Weights of a small GPT-style language model, trained from scratch on English Wikipedia: untied embeddings.
Each number is 128 + 24 x the weight over its row's rms, rounded and kept within 0 to 255. Layers, rows and columns count from 0. Numbers have three digits each. The size before them is the row's rms in percent of the matrix's.

# down: layer 13 MLP down (transposed), 896x256, rms 0.112, rows 418-517, columns 192-255
# up: layer 13 MLP up, 896x256, rms 0.101, rows 419-518, columns 192-255
down418 100:157098142136104119164132159131120132132159163102109139142091096123134159109139113129086126151132143131144094131099117104149146133138121150126136116111135125129122131128119148120123134126139095
up419 108:137101138136123120171138142118084141148086154134127078086132120168176155147123153117157114147095141106135150131141116133132114105132156158123143168124166148126116115126118148135154085132125129
down419 105:128125177126130141108182091133152135121101096151122099135093117133109167125126104100132124146157108125134144133089125108159087128156125112122157100141128127131140114126129139105137099078139130
up420 098:118141126108158087106150154174056161135131115114099106150107172141117137136106166127132158131117127117133147128172155161165095113121101137109070122123150123087085125132112156146120119167149153
down420 098:140094084149119131115132155118188134114088103120108124128106134174134128163180106076137095114108132120138091119129163148126163106112121113123115128144123164108128120076094130116123163133139119
up421 104:149129111086153151126083128168120135111090120124108154141114128076116139141155144134123121105106123117118139140162149127169140090144105138088135128151056149138130150106150129106093145129103131
down421 098:116092152097146107125145124141104159130095188119132128094182148135115173140103135113144108109128111137142093148098141150133119109099141098138144136092119161123130098150117123096117109110154161
up422 102:093140146122151141109116157106113125118124136097145090103095091120115111123184138125124143142118122123124119163169112141128108147123069120125102160129125150132114120195134069147123111109104126
down422 096:164139154123157123147130119135123161115092100092118149146105150093131088147117160108102133134123103115172163096143081139152070114117116133099162106126144091154103148065126125126115091144163125
up423 105:074114125130142094172114144106123180091115096151136107164142119143128095128107109104130097118119212090121086109137138112123141123144132135134111137147117158152135068127089173154074134192118146
down423 108:098184126149100112121100153118121105112125133077156114118175140145087103122112103106119107104132153113098114104092131139136145103091135120177145142129094141162122152092104128128077105139109156
up424 098:104138140148110143127110136078097159131126092126055166182094157106116075107142108147126119106170131131138165146136128137089136107167131109185163117176115153138143153110114100120079134170137143
down424 102:112152109145165154068139135146162158128122109118125119133134151149091141177141160127076120159168149110124109139128100098155119080140154131111111153135122119109137134106102108186159183126135135
up425 098:096116094095129113138116130137127129129111097146085140110123109105095116149127148067137134116056129141133130161118146128120131120133119120097127192094122096065145119099123125198122120114111096
down425 098:131097089108162121099108163193156123132150135090102089109138127148104161121111131165130158118155115098121161103133125112148103113131104144126135144123139152156143073094134126105149142143144111
up426 099:123121105155116075132145123102130140131114144132117105142178110150134155092136126109094141140098112098107089116131138155080099135137162127132132120154098112139108127133140170152126164125131127
down426 098:127137139142147151151128129133074118120118084140096147137086164118170126117179119111098128098136105155140134124128127108130129133183103125115168134110167131083161164124149135146105168155119124
up427 098:131112169132113130177092140134129139105155136140112122149096124173116130128158062113145095144142147124075103131140097129107106139147161144115174114108135129148125096185106103078169151161106118
down427 094:119159121146089116146127171148094124138123172140114127164144118112142144144167112173123136133117105093139122109114154146138104173118128127126113142144142146097130140116124077091093083123152093
up428 097:110133115131117121092143106151139118088129120129102147170133136124137138108142142144088137080096112131148146148119129131076150098136087099127109175106215125179142110114134158099151169133111105
down428 103:117124083110120084109083151098099133087156144121169142144119138157102136116115123124159076136107071116130141103122175135105144125146156118153134148148119082112131103091125134139114128127139094
up429 076:166141109133157119119133081105143141129072138114125151125121104106160133105152102104079128106111108113142170160153076129131133121122114102135140135103124139124136115101143134103137170143131162
down429 104:120134139134073166174141131135092116145167155126127114120123107146102115131100135114169109165136153119119108138112149132159145161135131148112109148129104138118143152132109110172115106110121139
up430 103:118096115133134142115140142108132165127140122194138131125134131142138148129068131106134154169125081114102159124112145130138139138124121107145135070135141139174159141135135123126147139100126142
down430 108:175159135138085127136116109147121128182163103095145131113169124110156130122138158075127105160149118151143181134158095156138150130133126152155092131129134097118114126165103118111144158127144139
up431 093:098132094174164168103158135098129137137136118119094111095165179111097123131146103137140149097121119127118074168147154163136120162157128102101117126113138139128123097137141147083173123129130121
down431 099:128124172132149158137135147168139156154128130086134090136124100116096133120139137148140119127134130149125147082147131096151116099150128121128165136114118127068146114137103110123121123129107113
up432 098:123162121095181104119158130152122130166090138089136144099090082159128123107131167155139105132129142122126126098136137069139146136169127121170156117141136144146075128129173125135075155118075139
down432 100:104124121158149147150145165132165129120176181103156132131114123143123095178126154102153143162126191101149150166113146100143122155135114143144120108136094107085169151152119114125132138172133147
up433 098:130089145093140119139127097091115124151112131164133125093119132139106141115138123161090130099132152118102166103164111118146152157126139164090082131153125149132106079091112166148138149112130101
down433 102:145127156164126091122131117167127134144162141137129145109101162117167148154135129191116066139115147140140089106137135152128175103134130131123170135119149147103133128130133131146149104140099142
up434 102:112157147121138112137112105124145173112142145148130151102130147153082147156118122153129145094138126115140145142183107121093142132118118145132102182122138109104122097119149120142094101142114117
down434 100:123111129123166142089154127119132121159162136101131122102140161144095133166153098097143109152123147136123108090161129098117125133052126135055142119125108163122115118153124171094139133116131167
up435 101:113161117118106156138128076131135148127131114142082103173119159135085106122179154093111087116130162126108142166112134113106108122158104091130129141126089169088172143177188079136111115124138128
down435 101:105143111158185116098139117155153147097098133137098158115150153128111080146113150141118123102126155120122074182096147076123129120134155177077170130112142156122110140156130110106069125144115103
up436 098:151103094131105128158118087142149105103117103134111151122134089112131158084121102134110149114147129090125132120127149137098166114146162109130119104138108118121155097119120124150091149144118115
down436 095:088144142142143084105132114122116148138136110164170125123089141150108136167127178139164143120131123124153112073121108153180100153142133117102122117132156110122151136090140128106172127135099119
up437 098:120117128169116139148134128116158170147165107146133134056103111114111073088140154091134156127130125111096126118127104096121137138157137134146117144115139107138131117142130113076133183109158144
down437 100:169166110114112095121135072124159102175187108105104148100129130083114155142132149102150127108144116163113083123151115112107071172136146165130102116128125124101118167140088116103146151132108130
up438 098:085107136126138127128122122093106152136113139100139117150114046159172147138129137163128136141120137128122117149136153129164146141138113115098163106151116119126085118108109117136138163084100098
down438 100:130127093134129120135112108110119109121131122122112106141110115152104118113135112135113151146150119124094137098140104122149116147131048093106143128170143154127174114158133124123103124075084167
up439 102:130119100098097166110147142156158100074149181128119111119128144115135117126148116116111144125114129110119163108118153137146144140150134137132127094149125120082194095115105079111168148127121076
down439 106:153124087169161110164103118142081122189156113117125089126112109110130142120181140107093115159111127121117155135115106120133172124137109135149113101108148114133131165096133139116171131092143104
up440 094:125118122075090105116115175180085119102132098141128124131152127153108146118117190171114133137176119168106124135173134089097115138166119069142184141160112078116110136141125136121127161118136125
down440 098:147107121122162139117122143127129080114137104141134106124083072133129130113106147152135101152127120125136143123108128116141100124118133130150146107124114115131148101119123104137118155163125114
up441 102:098158123152094147104140139119126157159107135151122125101127116128157157143126141134126068148133116097091148160101160140106140121067108154117133156160099150122112140164147165126101131123107121
down441 103:137126162135145107085123147127075129140106165159113172134141132118088106084149090122177106169100139106140132112099170139113122142119135119121122087164112168142146119198150141116141150111165112
up442 100:144115159128118122143143101107090096117115125084114100130111155192095139146110099141106133124094129098118112159131165116169135116110140120119106136146172124124131135161140174130187122116105169
down442 098:092131129115115138133158087118127112103147138118154155124166091098115168097114123140117104154168119142116120138118128105097151159116133062162170157115110181145125129155118108121129155126097093
up443 106:131096119151149104150142132125148134123099151123130123100137108129137122111104153142109159060095142127105122122154143107126084097115094122092155137110119123112130124148125126150160087106118122
down443 100:131122114093114116167130146150163108110100153097115136111109138097101124164111127166159111103107128107125088178143070077133138137116067121102141119112143106133104148134141119107123128148092141
up444 104:070120129121169151178143131142121117114167105170104151082132119129121127124121121114121092130100142159148121121128148128114110120143157172173183077162117073145118142165109093099108128100117130
down444 105:122092124174145092171156146185122090092159111103135150125136108132135143147136117106116125156126080174125156122154147150167138143116119118131163114100100090150152107108115070145084132132124133
up445 086:144105109112129157095152151168115101134126144097133117159134148164098138144091167095103141102142139127122146155113154137126096125168114137152115179148110088123136115120170110113144135126129138
down445 093:175090124161097158115142122095113111161149119131131116159128148114153142149139084136135160086120116127118123106108114144155122170142104111144135117125166153134141106119138184122147159084154149
up446 100:112096144169116140127108134140133112136124132117152126119099135131123125133171106143148131106166105139148128104130101158092147151159122160144117135141146161062135112162077153115147139085109091
down446 104:116089157118099115134087117159127113155017136111146102126141139114125144111150105135139101121173122165096167121136140138097125111162131135109103143170100109128123157099137159134122172110110098
up447 100:089156167115115097184106120116101138105164132137137128131151080110141128119121085125138134141111071107117132151112130154120101121134126135125122102086107159119129109127146129115091106127145156
down447 106:149126119101181140139142143117113159210086147138098116131090131139121113131150147136138161118129109122085108119124126104143127160132157154152133125138132149145128139142136146146101133147135123
up448 102:136149146120152153163107185130122162157076105132143121134115133120148103137151156139109121093089092082141120121107165155163083144086170155159126097123146148121105077171127113125146140074122144
down448 102:131080136098133188094124100099094126093141124144108127111103094145076151121076132095130150135157118160138121127139123089144151102119128123141105117129120113149105148151098144115149106152119136
up449 105:128149112129139145134147150137087136135107147139129191140133140125102100143141092093121124166130138111132160101130110149095145141136160160114117135158117129127169161112141091113117143135137147
down449 098:142113151128138168130129167088119133095118142171089112100119151148092140126100138131093090106125131138094121154110125128109090121132091142133161108155133152147118114141198075120178139155079121
up450 090:065065116142141112109116145085098087157172132113116188129143141121118153145110129118127152116140140150111134119133113110089094137143113144132088131141096148131101118115154099144124112112123125
down450 096:116108098115118116133129113189125161119115125143139127128134161124110127128122107144157107130111157120109121133123146107126159093147143131099105074130131133127109151107130134142140155153144128
up451 104:138124149103072154134140103132080109145144140136094132122142080120158151120125167108132091096135138134127191148167107146044134087097117111109140176134116118120129127096142105156141153162139152
down451 103:117105144122152145181174180124134112089117129114138087117136101081143088145110148120119160129133148129158098143154163098118122119146135179146166056145110087135151104102126128105115186135130129
up452 105:142129146124159116150118116113115112110100109150107141091131104094156110122131113086080097134131144139139123123132150099130147144126127155141147160128142096103149103138140141145132142119085142
down452 101:116092137142126094124153144124112110100136160144145114083126156185139115095092125151164119129140152143130112118133107115100127143136112123090088155143179120081171124108120098121153105158150145
up453 092:073103139158120133117124108096109113150115139139158120100138108140162151123137133140161094142138109140157148109124105148138151196140179130089122134155135131150075109085114127135130139137143121
down453 091:083119151140142140161137124102137132150134120126105162170130166132116100100135120114084149151145176110124078076117149116153126143119109112095133119096143135132142135146093145139109194098150144
up454 098:092076131109121133113144132124119068134122156159130133104103170129139112156094119122134118142135132180142152135144120131151136167146130124139149135129107092093119111116115094134114148087138134
down454 096:126113122218124142164165122146159118117118144170115146142096142100186137166092157105122114094121134093110142121106131104129136142145170165120145179119194117133117127098119093101118063096136163
up455 097:136130142091152125142057122149111117124117108126138137144198110109111187105161122162092106157093118106133136143115183137174096124146180140162107113167122151111102144104150149104152072142118136
down455 096:168094142118133134104090136120138113132127147164153118115116122117135145144131125124104129130128155116150127153107132137105106129135149107142115148142147133174165134140136120112116121098135118
up456 101:115160114098127151183101121144096122101185102166103136091118067148109130087127120149108136127107138102142136118108104123118100105076132152131096157106110118142097106181162077163152125107096112
down456 099:123145111160137131136045118087096129099137133136154123123155136110133121144118086130104114104139127197100116155101132171074064104136114109163159120122100112148201105108144129107159150169162148
up457 102:140081146093155166104135163122161128090089144121106129101120147099116141123154145130108141138125129113152137155123117163136080135164156125150068150091136090110123112146151145127154119147144118
down457 107:153090142098087121153099137166157180137139186159156117162142099074182098111091111130105129130127139186129131150128141153154127135144127125137115134127162130081094099141067137151118150102138189
up458 104:167151102104115114132112129158087098101174152115067177138131116129115091128091112137127077090100126115104138129157149124161111132140143178069158138081154129133136094147143128143135099186112128
down458 104:137159107118069166085135127185135144145152143088137131090135127126122110055119129108132152097143131160130129147125157134127114139158132109153092130123096121147119121137167133135126123090126112
up459 099:124120121078108151127127097135116133120132125171132113123102149074099154088110120186153156125169159136129108113137123095162178159112153132122106116146102100155124164133138164118081120105137135
down459 100:095120104161121125081124114136128112118122089140134153116134108119134112110099160142127116152153111117121134160113119105121177148163111180110142171166106152117154080126130140135155154132102182
up460 107:106102121171149114120125092161123109101102140167133135130113088138156101112165097143128122119136139107087135112147121143173110104127105119114111151139121184116123122124128131139142128125127117
down460 105:102151131152104146104179070151126162130156171102124165154130123130127146137084135111189121121150138098117147152091140107114107141119148140138127109146155098135128086122089108117127127079107130
up461 093:120124167102106137115088142160090124091102129141128141093110116123131098139109122110092091133164103111122138170115120133096116105095092149112119105131085154129074120113106102141156169147163103
down461 093:137099106167139160126110174134155138118131092159138144112125128123146125131137105124163130138106102115112096117128132146086109123129127136154137154084143101129137134071092119132094133151093079
up462 100:083121105165143103121144148146148149138135155111147155156131150166122101142138159134186123111161136136162145162102107088114100136096137131158164118110066100088133125121125091166177106133110131
down462 103:133135085161082126132127092128082118122147189123157126117117169105120133113151136096212121154127130149132081117135125131129163154151112122095109092087161145150180161122124139136088097118151120
up463 091:113104097118134130119128151106135153147096142115137094130114137118122149130135094133124138157109110137149157139135127142092096130146141106157143147114176178111111115118165094123106142134117130
down463 102:140113152140134085140132139119092086125132130168092134139128124127141089111151149110139148123149142146127097176105101127136166081109169125158112120141138152143122113167106177099146172130092123
up464 094:112138119109130170160072156086138132117140130141099118136094096134126130138107137137120109152152139109128089098138111137142109113099132095129157149111127123123099137155154117138087128138112187
down464 103:156133186156118134157166105151088116141114137105146101129116165125140191164122081137132095147123125129114148105129113134115136098131142119105136126103105103077143114108169186174175115108121099
up465 093:116183106097109153160118081167109143086090160129115107143075134124105144147102114170121110142106119107089142109073144156103122074176146154156094160117125163062111103109107132123086141106135157
down465 105:150123135117092134133151083117123129138114141088107124115148170107126086137160120108130115107118145114134080152116159123121114161138125118123131130149158181173118138132153105150124101162118150
up466 100:131129120105108170161110134122155157122108117133107122149178134170098113103133149121120131092135162115130142123150127091155131137168111083101177130102098127127131108166101140161116119142142120
down466 099:169100113090144120145140119090133153094152127125115132114127153127165126133129131154119153113162150150114141113128120132106151143124103115131071127145101136146157117174102129066174096114108158
up467 102:114091153149157166130104156128119131149099137146139106123150099169103096134129126168111166084137105148121099115160151192155137135088126125160155129127094149122136143099138118149129113122122120
down467 101:081077151154116109151144126135155082105076130121140144112120125134108165149136108153089104090133165078131143165156109127096137091125104148156131075115071163134148096128155122130140114150133166
up468 097:148099122132141150139123129095135131101182118125109137118124131102147141110114138067140145138121126088103121125142092159130127111122154146167093091124142095134138104137106120126127128105114057
down468 093:083120112127118099111100131173119145128087143126149125125088122152112105132140110153085137138113103149114126141099118117111148132138119122132135135159114125135106127099138121145110106103138214
up469 113:092129116136144132160175155118130143162056122092097118139129128129144107100097094104108124124107143141105102112134106105112110141158160162124108115154117175152105122095130126120120153107162065
down469 106:110131080175156183112104122154130082160144134103135096127100116124152138154136103104135141135113107101123128100137100087143124097144110149121176163165167097148115140085129106135137129108131116
up470 100:160176107143132155161152140131147110158146188112151122092176129146113092124072129133125142119137092119095117119111122138140159096105110180185085167148121097126101130135145154088132137109142101
down470 097:112078140122138126134106128140118131119145119115131102153135123159084116138114113118092129092112138151138161107153146107147148128150100125136125154170151132126110134144117132109173138111144101
up471 101:119121128111140122142125140149184140120124117126107134200138104133087126060105097121114142159105089098130120106145111128133134151119121070162114164153090191158107140143129101138177199142128131
down471 098:125130136084138139156115089121136117114124121122144120122116158084166143140134112125100110092169102176164108078084096114130143118112149121115116156109154158106108147120121174139122134180136126
up472 087:121132155132092160105122093097129112135160139158136137104163104139082130119123138122092111154112161121098183167117122163123122140044153139113095104117142131140171123087170153154168102151125174
down472 093:127122115114115129146125137168115134139165091122101095148083136179131166114119140131133149086130123150083074116110153121123124152121119113091141146076159128124108136127118113118131160147137157
up473 101:110157112144150143120082115130112136110109124111148147119156114088106148140133140047162133104109140125106133123163112091127114140164134129130117114107127141136168127087095150139172159110166126
down473 103:138143141105140114167115131133108136098135113089123136116098154135112150124135100081159132162086105137110089163080115122163125105134152151108171115120161097093146111114165154127103131106145139
up474 102:109148123129115148113164143117108104128181118127123164145130119124076195050101146124112113170101151119117123141099062106126135131118111134117123110093136165105138107118151149117140149122147123
down474 101:090181114109120121086164142109108114162140065140101131121145120161101162135119146128128132119112124191127133124088084137089153126129157126116157131109129070097111144128136132136127135144141161
up475 101:086133108111145112114154106155133119109134146117109162121140139143108159109116132149138131132129072123117146118164155118131132137139151082150104150134109131132121102132130115155098118146162110
down475 106:152139064120147149080122150119126108082121130170146154145115096105151150136122127122224140132108114152129142087099158153073113091138154116143147128157111111123115149162140126140127169112077158
up476 093:117149144168116109144098105143109160141100114095124106153123117143100134109121142169130148166093191146111069115133115087132140140093095110137100128095100155118101117196114124151129113157139146
down476 099:100123105132181137124123126119181109135118125109112141128121132102129180134130087164159136109123167114126156115130092096146122118141149121099152126116147139134161112131108146122133127098105145
up477 099:165088134135089152123172109106137132089126133062100118124129149107091086113136181135111109150124148136129132157168113123105133157115145116103135138119110172106134135151125089110124124089160140
down477 101:114115140093142146118135159144126139111104128121138121190141124150115116134146122101139118141140156176118112115153149121106127137168128135131126160144103104099129139091141085151110117122180131
up478 097:149132160144115166127128087129109145115106141114116134132142108134130106157117075117102134101151131108136180147072123159129096126138126128089146163138095111112082153151116127126151126104150103
down478 095:112185121134129121123121069156131147158110145147128115135134109122155127106150140112154144198140153116168092082121158098137102121155122093134131126176108158140132077104160145166147134119164114
up479 110:113115157144129095124129124132128129114120134117109136096138146121082159111132128128175173130108172110145120107097167127130114101133137136102103144105129119141149140165084180134103136171141156
down479 102:107176118132135128189148122113137102160140145104109122110109119127091121134180121097135126142113147120171092136119137094138155135108148105157121164107097124151100093111102138136128137132140116
up480 100:080082124150143125141154151129114119147178154130138121098129126142097096155154110147151129123124172147122146090117114114134168139121079184154124143126143129134133163132116177143109149115121192
down480 103:150162121116128160164079128130119105131121163134161141109149134155151111140102121114127150146119120168107110147062100119086183123119124184137133134139135121125119137147061098148131112125096132
up481 093:125121142127159134130141143114134176109124120112109077111163128150139137132122143091178070178071190131135153137132167138102147113148128098125112157104138170110114110133135117139081128139081133
down481 090:123110148139099150109154130133099162122106144125109129165138129119150146098093131091076163108126152129137119078117124146148155124148101155109107137104105144112136144150078134142118104109120113
up482 102:126122137134134167116127152134145151067140128146131119115102129120125127139151124129093191058147159131108129148148133116118149165111126144128113178148139126070128117152118084152133108147125147
down482 104:118135096146105148139073139128138121121167136102124138126118128086136127169085109101156152133180106151130085106131149182142111136086143091124109175151150097117145160135131137132141140125142091
up483 106:108143133133082116126148151094116123160136129141115105112110137097113151126118181115119119176129104123141075138145135121111125156119126108135127138094151101151121114126093163124111085143130158
down483 101:109138125154149144104114172049156150124151100137098105138120128162142146136082165094083152102113139141120169142119106121135182138137118111142134150113115151106089095133128099086111106127090151
up484 101:127139136140151179122085135127140143174142114095117118181098146133136120163141128116089101147094063121168132105176105149100122113081130123129144164128142125123136115118121118091136143138112171
down484 101:127096120118120081138122134148150118134123071143105138140141081135120102100126152100102114154111173157106136159143120119133127154128160091138122125131123119133148144163100140139156118137135078
up485 105:117109134129130143160134150096123141152137153124116129158152106106087126108083175134149159082113128124151111127089171126150134141121172131160115084087150157120100128120133106150175137172106124
down485 105:133128149178121179088132154077162150113070111123109089127132160145148116148138104144122113131147145127128172164105111130140115174098162119161066103147123154117129096082158131130123105146133093
up486 102:130130112143133100159110132100140117106075114166095123131155129134112119169136160116105183125088139114108109159106078131099158163146090130125163192115135092151094123131144100114155119156118113
down486 102:110090164133118094093129127135165124125149127125100152108148089120113135106121123141161059141104144114163155176118088133143137144118124181155165126086129124139080151126154112128152114149134117
up487 099:109148115126095112114127121167133141125140140134103148087113132139095114142116153139123162168110082052138143138131137106109099121150118071139142133138134097107080168121123082081141165099111119
down487 104:118137130181110119145096126122138103096174202089116138137135116149108092123125117188159136122113142118155153144148160122111123114140084136106108160119153145182126117099126126115177172128133133
up488 097:088136099081132108138123105148153131106137101147126134108079143161133120151123082144078129105112121155094134144118141124088140140097164133136129093125140116163137129080131152136091137140141115
down488 094:127127124106140163135145140131179166189140121121131114135138124142121125116119106162135127125126148113124163115166108108127151133107130154151096130099149141168113160094136121128173124114171121
up489 097:108161171069111070141112160133152133115102106174142104117104105141120132112143130127138099128139133148117110130126128135106176162130138146083091172165115120134084096107131098072176170098128163
down489 099:117129115122123168162137128151150120134123116171160144086118119090146141137112141127133111140122098118178126145092159132105112103140098146107182125114139087132102140173190184139123123106141154
up490 098:121101116156104122131169120147085113191098122132133129127105149102149162160110127138114119176103120123137166127139135136097154139129132155156118100133119138129137118116157161096177100172121155
down490 102:120136123119175137147153105152127157136163117101121169109100145113183126094175143149120109144083082085129127098156080089159142083158117099095084133139118130105137130101086123127149119115133153
up491 097:086123110131154132136127114154166146144138152128088135077156111127142094135105137119117148153119120117133134119123112095088188149164139105134104138184094073141094094145127108124131146167188108
down491 098:122142115103137122113130137136119154161087143144094102106118137153146126141143149115105189138132107087109119114144132140107129096114103157132153133148114154115136100135102120128091129113104132
up492 108:103146089163106135110145117093126125130139136119140107107150053131143181133109141110175123146130153169107136087089142119125171129136135125125144187126085110148164122121102145131120177173151121
down492 107:123145160123109157110111111141067124149181115114134095158086089162171113149133118114133125138112176129137130129181133117154138177156167144131088180119120108112113142144114112118151122116135128
up493 099:106142099191151108173132134107141150137100118137163120120150158111126116106122109084147151136152126137122120134129180104135126151123133124118153088103119098152108101168095109111154096094184118
down493 099:136123126141158044107149133099126093134138133154142151125090146125155140099130110121185143139125161124189196111131151129178122097125147143125146095161150124104175105131096137121105087192142117
up494 104:154138113101123106122145136161127117110109155143099151188109133143140105124134132107101141134093117138093160157162123145137139134106142122144158130105185118167149122135101127141147126106113165
down494 106:139151102113102118141135121124161127110116157122105156114091158139090126178146110118124131100183122108108195098143157134145130132174148113088129141143117135147132143141109139116130161184124119
up495 099:101127137135075129122138139118087136106134118096108105134118153123133151139113144106121098130127118113130129149129161151136133130168155145067171112112134162174134129119106182125126171146129173
down495 097:111144148105118116135125122097134128173116104105129089125123143171106118140146119102109093152105135114111153122128115135183097132125124105106141133128090127130159125139169082169109124125084130
up496 096:101113112121115109126176135111132084147147137101069139163112116119128106168125140107107135162139136166114141164134177117111118128101122125102144118116132117137125109134171100114127167128172137
down496 100:135155158139095114151084156111124123139146157182172152161129093102153104128112124138126144105080129140129119085137165136140110108124175082098112105156154141104144096103125084141143125094136164
up497 103:138063088080092124130095073148131131130109112184134097141152135137135157113114074169129110105089100102120121112099113171118118136123155157173132097090125137118121105121109150135082121091099094
down497 100:141096113142116112099135142124140148134122131122108160128113122104146168178139106129097140146123103129102116136141128127135147164142139132129162171141093158119163126126156123122136152085169130
up498 101:157100091145137133126113116128091147136102110120133104116099145126123151099127153094141142094151145134108117112164085151200138145064144095168130105135090082162086151139144181147112105092099152
down498 100:099153132141109092092129135115155120085106087089123095151136091107105108199131160112108144120126157154117123145138143120159163137169101112098144139096141148126101145137097116107132124131124165
up499 097:146130092119149123142109136108138082156137076127124088173104126100136122138095108163158109107102143116135154102124101113145162119156115136106152133122161134108109126118105166121188100133135135
down499 103:142165113136075072131129143118091150115124091122113100151175126135127149103123127117094125134142131128139105135115138160171116107177121171136116098096129158143130097137109116125137135136072142
up500 089:121146106141145161102087156128072157164117150163103148134121119090118091132153095102109169107131177152106157098129124132159131113131150109151102109104132140120177126125121130120064104175145134
down500 101:165107129147095157113141165134162158090152100157072096135092110138143131139075153124098129149129162129114184140114126115138124153104132089080136139150108095154123143161121133124160200086156118
up501 111:101154123146091127112111141164080160141121143164133150094112102127085152125145183106145110120124134138124103156124147134087113131137149142107118088127085187118120107124129150171143128127135137
down501 104:121157121139151086125136102123105126162101143196134154152158123133129143156130167126119104134147165136154134163125149099114109112141131099125104103116107168099130129119134155131125152143142101
up502 098:124125126130150125114105143146134175122114147172123123129126101132078140136165125204086128133101092118095139123116147103161087103148137113112120152093123105150134138099107121129129124153148163
down502 097:111114105119093133125116128098123124136154138155095076087135104131092123165129115198105120160136157120144138171102153152111128123123103101139175104176151114111101080158134152123104113126133179
up503 098:117113172123112150085103086092132135088098157123131129112168127136059109154116123112122187106097128151179092140165141123147145155130166137128166133129145143130074124129126152121135124137117115
down503 096:129122152141083114141100152170121106129145090115140113143161139143152136151131107106169057134135095089122141160103186114116121139092152153111172130135159099127128111099099138102140106137107127
up504 089:124124103100144123112137116124181136116165135162094131124110122132096137137122119133123122135160153130115129121167116121148163145107163132138115135147106166099151109160126123149162164174139100
down504 095:129132146115146125117149121116147130147153121157152138090106158076134141159142131115166106132110148093088190144129136084155108115146107128115128098092181146144139104128170149112142084120146097
up505 103:110152102137113095129164119101122120116136123085117135142102101101158105169109179163118150185096104124062105107098104120130148115197126061088125184118164136096124131101107107111119132133081145
down505 106:118125165116119184116099134129136132119140173141147145162153130130100110094132083129110093127092075135123115116113145152132104132141108137126127137140111089092056110206104151130136154153131126
up506 100:112131084154129121143189136162103162149087101099118094123142144099076097154151111116110100150116124128140111146117114174153156121117099117089126142135090099124153140130101137141144140123177140
down506 099:176114119110096163156153114122141131140163068108111141146112139102144117147151132143143045139114131129157135149139124099151136175130114095096170089138137120147151118090115128121077146078130124
up507 095:148138079116119150118133163108090109096113130167173110094131135163073124104140130135119125133107086100130127109109132092084134134109090177165125076152079152163105075121108144107106102106123090
down507 080:131149089224147149140117133150155131096137106094153151174135144112120110106124120120113151200134163114151128129168115119154110150092156127117115147127165123148097152158140117139176133107140113
up508 104:110142136111124131105146113130114135111130163109105142085136155126112111114153129077086109160137123145073105128154087099101119143131098084098126084103147145094116119173159116138162178118124073
down508 110:120148145139130128143097136165136140116121110104087117131142135128142132117146115135145096158135140134113148156170087108126160149155111104133149180135121121142154107107100115114131118152106159
up509 096:097093118110105140117116106114148132095116135176116101140130144138113146119116151166161120167158133147099096153165130145132168103165135105119125107133133156105183136105159131087155136130116130
down509 094:139112156135102134146109112176142078113166108101129132174128083185138143110110159155135155141133124121115131138140111095103100146114111094120104122109136145156125124118140125116121136129106107
up510 095:142088108114124132157077099113191129140109089127158121089159121145133134092109097113109155136103094176113104184118124140136119124117116166098097105121119170096104115156119179083120130137099134
down510 093:127132126141116149090178151085119144100110126146074118101139092106153105135147127106112149140090149087109114125092134119122143176172130115137147137147113143160135141086095125147157070119102140
up511 097:141100121100115095113115134188131141096108149134126121118125145102138105151113160127174112193150131100104102115173113158136119134172112099124084196143123162115120145105148122118118111150100150
down511 093:141122089117116054129132135124121156157134148118111105173123165132122110154126122146154084181111156126132120129104096120112126154179149133179105122151116144167112122134072144138120166150106115
up512 099:149139121134159132104105137139161141185136116131119107145159120117091113094112140126125149116127171113131121119160112121117132139125134112140144125114098133125113111130116112135115160140133088
down512 101:150106139161157140107100117125149090094148124138140107119122152134161122160140121105117134132126141141161090162123130149082118132142188075155094179129133125159109128112137146194128144146103120
up513 104:094107068132130085119116101089087095107158114120100100079147154109123133187144142109175149138088134140138135131162047135141172139161153125120164070174124079129124105160098136175136123110121166
down513 102:151113144127121150118119144126126113109148123080099126167139144090110139074090054162106108152136130140099096131150134102117091122146127117140133121059150156148129158147138167119122124132117113
up514 100:137131136120129152130092126112113137125129170134145105114162095154159150107109120163097161154125150135116157111115108160121144123127158117168114099119090089162090126123126125179161097113091101
down514 100:065125136149107077120110141136106086136141137107146134126129111137130139129107165134140111113141112172133106083141144144119123120139140175078164119127122149131142112129147130122169097120144077
up515 114:154112116173131161133102126087083145141119177162125156164125151132153130127163166152116129159137134125135134158091192157170124131141127115131139112112165072130090171099111152128098147162153123
down515 104:093127148128160140120108140126131127118140172142130149111097108116174162111112160147148156139081116121081095150123143102139110160090092182142171159140160147165121122132081168151112101134154153
up516 091:129112119118163115122133132128120145158102137154123160137146141148124126169128144122107130094083147113115145100107164136162129129152137090142122137130152063104129103164147124150103122104111064
down516 093:119125039098143096130113094134126097150124138146117102105126103109083125118135086092120107130140167098126125148145163189147101074125127169132089176141183136096137165104096119171117154123160137
up517 103:092152156100126114142148139158127151149151122119159140122111142112108160129090103160126151156145166107138146141143143127113160127145156121146078136132124120122122110135136092145147139171151092
down517 098:155126163123128159139151154150123089126109162128129141129155160150103129152103125114133104128121089133088113138107109121153176158109127107118148129125131125142161149137112136108117121102120145
up518 094:105108162130133129144082087126135144154129153148125134136091099135131132094183074121104110138144126149109124083102118155088144171120138114104130135094138166112127117147183109137113168126130143